config.yaml
n_layer: 15
norm: "rmsnorm"
norm_eps: 1e-05
init: "uniform"
init_std_qkv: 0.0943
optimizer: "adam_variant"
lr: 0.00556
grad_clip: 0.5
warmup_steps: 273
decay_fraction: 1.0
seq_len: 1024
steps: 3837
Each number is 50 + 12 x the weight over the matrix's rms, rounded and kept within 0 to 99. Layers, rows and columns count from 0.

# layer 3 MLP down, 64x384, rms 0.17, rows 29-62, columns 0-95
29 63 40 48 49 52 47 38 55 46 39 45 58 66 50 44 28 41 55 33 57 49 54 56 42 62 52 45 43 54 48 37 75 57 35 54 54 44 53 69 41 39 38 43 57 57 57 33 43 87 53 15 58 71 42 35 52 77 52 39 62 62 51 47 50 48 44 53 62 61 61 50 72 65 41 63 85 30 45 49 34 52 62 42 39 51 49 55 49 50 72 49 61 51 42 59
57 46 29 47 46 49 49 61 50 55 43 50 60 48 63 38 42 10 72 33 45 33 42 45 51 51 41 49 46 41 71 74 56 48 35 64 71 39 50 66 38 57 43 53 54 55 53 33 65 48 46 55 44 48 39 40 70 37 61 29 43 62 51 37 43 51 29 41 55 76 60 62 40 79 52 55 63 42 24 62 42 64 49 51 52 57 51 70 63 45 43 63 38 40 56 47
72 55 43 37 55 51 61 54 56 67 42 63 38 45 69 41 37 47 43 24 59 53 50 61 52 38 49 51 48 66 73 40 66 51 50 68 55 44 56 57 65 67 56 69 47 52 48 51 41 71 61 52 48 50 55 43 42 59 44 44 42 57 49 37 60 49 59 54 34 55 60 49 53 59 49 51 50 60 59 61 74 56 66 44 48 55 49 55 53 52 72 50 43 56 49 53
65 69 41 53 32 55 41 46 39 21 67 56 56 43 58 66 25 17 61 25 62 34 46 49 48 68 56 51 44 55 52 38 58 43 44 52 51 31 26 55 74 39 44 57 45 61 61 39 48 53 50 64 69 53 64 44 41 51 65 55 52 71 53 42 53 49 50 64 48 61 63 55 38 56 33 61 65 61 61 66 57 47 68 49 50 50 54 36 54 56 26 56 51 51 77 67
43 42 61 66 31 60 49 55 32 39 73 42 42 50 59 41 69 38 54 50 70 37 46 44 68 37 65 51 46 49 40 68 50 49 43 40 57 53 45 32 47 70 58 56 60 55 73 51 17 78 58 60 52 54 62 49 39 53 51 78 62 48 35 69 51 48 45 71 61 59 61 48 37 65 72 58 47 37 39 54 66 57 66 49 43 42 60 51 61 44 33 61 87 72 53 53
42 72 44 58 48 44 44 34 42 44 57 50 43 61 61 51 55 67 51 35 24 51 48 50 51 49 56 38 68 64 54 45 49 47 63 44 52 62 57 50 45 60 56 61 34 52 32 34 52 61 53 66 67 34 59 42 59 35 45 24 44 49 55 59 33 51 62 66 52 54 63 44 51 56 42 49 52 30 64 59 38 57 37 37 41 60 49 35 50 47 70 50 68 48 46 34
58 46 68 56 42 27 45 57 31 68 46 55 61 65 59 55 45 60 54 48 39 44 66 69 59 69 55 46 41 61 44 47 44 28 64 53 50 71 43 74 46 54 47 29 56 37 58 56 61 56 61 81 38 57 66 58 40 52 44 58 68 58 56 49 33 47 75 53 45 31 42 42 65 31 40 66 41 42 62 46 76 41 31 62 48 37 40 44 18 53 34 36 66 43 42 48
65 54 70 52 63 37 41 40 55 54 47 52 52 42 32 55 58 43 41 33 42 39 42 33 29 26 47 48 46 79 38 43 58 34 44 61 59 55 49 27 40 40 51 48 54 40 38 37 70 56 50 46 50 40 28 35 47 38 39 59 75 39 53 24 40 51 39 45 52 47 35 48 53 36 45 58 59 14 41 42 53 40 46 41 46 48 41 75 39 49 61 64 53 42 34 54
56 47 23 63 27 44 39 50 47 43 50 53 68 59 48 17 77 59 44 59 45 46 53 47 56 49 41 64 65 15 40 39 45 44 51 50 66 38 50 60 28 31 45 67 51 64 51 42 65 70 60 40 74 45 63 44 52 40 49 44 63 58 42 68 33 53 53 51 34 67 37 61 50 41 61 65 58 65 38 50 48 53 48 52 48 35 39 64 44 45 51 55 51 66 45 50
17 43 52 38 40 51 47 45 51 50 67 42 75 57 39 64 41 43 37 53 46 61 31 48 46 49 43 33 34 59 82 39 27 55 53 46 30 54 42 41 40 26 45 45 57 46 58 56 56 58 45 33 55 44 41 12 53 55 49 36 48 40 44 41 48 52 37 43 42 55 52 61 47 28 47 56 62 49 35 49 37 49 40 47 46 37 27 55 44 48 31 43 50 55 51 59
44 62 49 44 43 52 46 49 34 36 35 66 35 43 38 40 61 59 46 46 45 42 51 54 41 56 37 52 40 44 55 54 48 59 67 52 19 29 41 37 35 53 29 21 46 58 57 48 50 30 56 71 33 60 67 46 32 41 47 46 58 56 58 52 48 50 68 51 58 36 51 42 61 43 49 25 53 52 34 34 35 70 65 42 59 46 53 39 52 55 44 29 42 48 46 74
52 57 43 42 66 57 53 30 37 37 72 61 53 46 41 56 61 43 48 71 53 45 55 41 56 46 40 61 57 54 63 50 33 53 53 54 43 47 64 55 46 45 42 56 60 33 26 65 34 60 70 41 63 47 48 34 42 57 51 53 43 39 40 51 49 49 53 51 56 42 56 35 55 49 46 44 53 50 65 45 29 65 41 48 25 51 42 35 50 46 65 41 64 35 49 53
33 60 44 21 27 45 50 37 30 62 48 35 43 45 56 43 71 49 45 41 70 68 42 73 39 52 51 61 31 21 47 50 44 51 74 31 39 63 49 47 40 63 50 43 41 36 50 39 44 46 49 64 60 69 63 43 52 49 53 59 38 42 50 47 43 45 50 72 40 23 54 43 51 59 41 34 29 55 48 64 45 44 63 61 33 34 52 35 45 40 25 64 32 49 66 21
68 32 60 62 55 47 26 37 48 55 35 39 53 61 44 35 56 57 64 58 55 34 60 54 43 37 59 44 63 56 38 53 53 58 60 55 47 70 44 48 73 39 46 42 49 51 50 68 47 42 69 68 50 47 63 43 55 51 45 27 45 54 61 68 60 48 62 74 65 59 50 69 33 43 51 47 46 47 54 20 20 35 60 47 55 46 46 31 52 46 38 56 64 48 52 29
41 50 37 53 46 47 57 54 38 49 56 57 42 48 60 62 26 45 50 32 44 45 47 47 49 41 49 42 57 54 55 54 63 55 31 42 70 57 34 45 37 44 66 53 68 35 58 51 57 56 38 61 43 44 47 44 57 34 57 47 56 65 47 49 58 50 58 39 63 59 52 56 56 55 51 46 64 34 71 44 50 43 60 59 60 75 49 44 60 51 60 51 40 58 53 39
54 56 55 48 46 46 55 56 48 52 59 57 53 42 42 60 51 46 50 43 48 56 64 53 42 56 43 49 39 58 46 45 56 49 47 49 29 63 45 56 52 39 36 54 59 59 59 66 48 64 13 58 30 63 48 57 63 56 55 55 51 38 54 57 62 55 45 51 58 67 17 69 53 44 58 51 39 42 62 44 61 66 57 57 55 55 43 53 67 52 60 58 41 75 49 63
38 47 47 51 50 58 26 53 45 42 63 57 42 45 33 66 54 42 39 45 46 75 39 40 28 60 47 30 68 49 52 45 38 55 43 44 53 56 43 62 37 55 39 60 57 38 35 58 43 52 40 34 57 50 27 30 51 36 34 54 60 52 43 64 51 45 57 56 51 60 65 50 51 35 69 59 67 42 54 53 50 62 32 54 36 64 50 32 44 47 60 42 28 50 52 35
51 59 46 52 44 57 58 47 30 59 69 38 28 54 47 42 45 48 71 32 59 57 71 22 43 43 63 33 64 48 47 43 56 26 57 43 34 36 55 64 50 67 38 70 50 47 70 53 45 43 42 46 59 40 55 55 67 61 45 44 55 47 39 49 47 52 46 44 42 66 59 45 34 55 45 48 47 51 52 40 54 42 62 59 57 49 39 37 51 46 35 41 57 47 55 66
70 28 43 62 40 48 37 29 73 44 45 70 58 39 51 38 59 52 45 72 40 52 32 26 68 36 55 46 67 61 65 68 47 53 52 58 62 59 56 40 39 62 62 43 41 54 55 35 35 50 25 55 57 57 63 54 53 48 49 54 38 44 54 62 45 51 44 68 52 59 63 48 64 54 48 49 56 56 46 49 31 51 64 50 40 45 45 30 47 55 58 43 53 49 49 44
60 71 50 75 42 75 59 77 49 13 32 48 44 45 49 56 60 37 31 32 65 45 51 53 46 46 30 48 34 28 48 52 63 65 30 38 40 49 56 58 52 54 50 62 52 46 41 54 43 31 62 43 49 49 16 39 54 84 43 64 63 39 54 70 57 48 72 57 46 65 46 70 42 34 76 80 44 56 76 53 62 34 47 52 56 39 62 66 78 43 50 69 48 48 38 79
38 60 46 48 46 52 59 85 62 44 31 60 46 58 38 48 75 46 37 39 56 62 49 82 54 52 57 81 58 45 58 44 61 69 42 34 56 42 69 53 63 23 51 38 61 78 66 11 60 60 45 43 31 68 30 60 64 64 55 74 30 60 33 57 54 50 65 40 49 75 39 68 61 42 64 46 72 45 39 57 65 58 55 52 71 53 49 63 57 58 58 46 65 72 57 55
61 51 53 62 46 55 80 58 78 40 65 52 38 59 48 40 44 25 35 52 38 35 51 65 68 27 44 52 49 71 70 35 40 38 50 50 62 43 53 19 49 44 58 56 60 55 54 53 58 50 35 62 41 57 55 43 47 69 44 45 78 58 42 52 56 52 39 57 67 51 53 67 56 64 47 74 51 54 55 54 64 37 14 48 14 61 51 39 37 46 46 51 42 40 42 50
33 56 36 41 67 57 45 43 49 39 62 31 42 50 38 38 55 61 49 59 62 47 38 51 58 53 21 28 49 53 66 53 73 49 44 66 32 39 59 71 26 45 73 44 45 44 60 51 66 58 72 43 31 39 63 38 43 50 42 54 53 34 56 41 47 46 74 36 58 56 62 61 48 68 50 54 62 43 51 56 52 36 78 43 34 48 61 55 47 50 70 42 46 46 50 41
67 58 56 73 59 46 51 43 57 48 54 55 61 47 44 45 67 55 56 41 33 70 34 60 55 72 60 53 47 60 73 45 68 56 64 40 44 47 54 55 62 55 49 40 45 55 48 46 50 87 63 54 46 55 31 37 55 63 59 19 44 75 61 53 44 51 68 54 52 18 40 67 45 51 42 58 62 52 55 49 42 51 37 46 62 50 49 55 58 55 50 51 55 53 60 65
56 29 41 41 26 45 45 47 32 49 55 51 48 55 52 54 46 44 37 60 37 55 63 55 54 43 31 50 33 42 54 30 71 50 52 78 71 44 49 62 62 51 47 49 75 56 44 51 57 46 39 47 37 41 68 31 47 42 71 39 49 31 54 59 45 50 44 38 31 48 42 41 49 41 44 52 48 26 63 51 46 38 51 47 39 68 46 59 45 48 64 41 57 52 44 49
41 53 73 45 52 44 29 16 43 34 40 43 59 28 38 67 55 78 20 32 49 57 40 68 33 50 46 57 37 26 50 70 32 51 45 27 60 71 58 81 87 54 62 58 30 31 60 70 58 35 68 53 57 43 55 48 15 53 37 48 82 62 15 67 46 45 67 55 22 47 63 39 37 55 49 62 38 73 49 31 37 42 54 45 48 46 62 55 43 42 65 57 59 69 47 35
48 53 36 52 65 44 39 62 70 42 24 36 57 33 65 54 40 45 49 54 63 40 60 54 39 45 42 57 30 65 48 46 26 43 23 39 54 46 52 29 47 31 49 40 59 48 70 52 46 61 56 43 55 38 31 46 61 58 33 69 75 37 61 44 48 46 39 50 55 48 53 46 61 24 48 46 50 46 49 64 63 35 35 38 56 59 52 43 46 43 32 54 43 55 41 32
64 33 33 48 58 52 64 45 62 59 31 78 65 75 46 39 33 34 50 24 66 34 42 63 62 64 23 64 40 55 61 60 42 51 36 48 74 58 80 60 43 45 71 76 35 26 60 52 38 56 40 58 83 60 48 54 60 70 52 57 38 61 59 57 55 50 31 54 53 49 36 39 83 46 39 64 53 48 54 70 48 67 48 59 61 36 42 69 60 47 39 89 49 65 65 47
51 71 37 54 30 65 63 64 41 51 52 29 50 36 79 32 51 63 41 63 52 62 24 57 73 15 48 56 54 23 64 46 36 75 84 46 37 75 73 54 39 49 61 43 47 44 58 40 52 42 65 57 57 51 33 60 59 42 51 27 44 46 45 56 49 50 56 54 20 54 41 53 61 61 52 46 37 44 63 56 33 41 38 52 57 61 57 43 63 47 54 65 48 73 69 53
44 41 47 62 43 56 52 51 55 65 43 49 43 60 50 35 56 48 53 75 22 45 59 53 44 36 34 55 41 67 37 76 48 50 16 66 42 32 48 26 38 53 51 64 49 37 54 49 50 47 39 62 61 26 41 60 52 22 52 51 48 57 51 40 47 45 75 47 46 55 41 50 60 67 53 43 47 49 50 25 42 58 43 44 53 75 72 43 57 46 77 72 44 34 41 32
41 56 23 55 52 57 65 67 69 57 53 64 75 45 39 65 40 39 69 38 47 73 72 46 58 63 23 64 52 47 54 74 54 73 57 64 66 61 48 35 39 26 82 48 79 43 36 70 42 36 39 58 58 66 35 56 59 48 69 65 59 52 60 62 53 53 42 36 31 74 65 42 42 48 79 35 52 63 63 23 78 52 57 55 50 57 39 27 60 52 66 58 51 64 63 63
24 42 58 51 53 54 42 51 72 35 56 56 52 45 43 56 45 52 65 58 53 57 65 29 58 29 18 53 60 43 35 40 52 56 45 61 58 20 44 48 75 40 37 48 19 41 61 48 48 26 51 61 68 57 53 43 26 31 54 47 60 59 48 32 48 48 64 44 39 47 49 46 48 55 47 49 53 57 47 62 65 43 72 44 62 56 48 55 51 56 55 61 48 26 62 65
68 66 55 35 36 49 60 51 51 51 49 50 56 65 73 59 26 44 56 70 35 48 53 42 41 59 50 37 39 55 62 37 37 61 50 56 58 46 60 50 37 52 38 55 38 57 35 62 61 41 55 48 55 39 43 41 42 56 31 47 30 31 53 61 61 49 39 54 48 47 45 52 58 40 57 34 48 67 24 40 62 55 57 49 62 68 25 55 52 47 54 54 43 43 41 68
50 20 63 55 52 35 40 50 47 56 61 42 55 61 38 17 63 49 39 43 56 68 48 46 54 22 65 52 41 50 45 24 64 44 59 60 42 53 32 35 54 76 56 50 52 45 53 51 61 56 49 39 45 43 76 33 52 44 55 56 55 36 47 53 28 47 38 70 51 50 33 57 47 37 38 76 51 46 46 57 57 58 36 55 30 58 30 43 45 49 79 47 46 42 41 65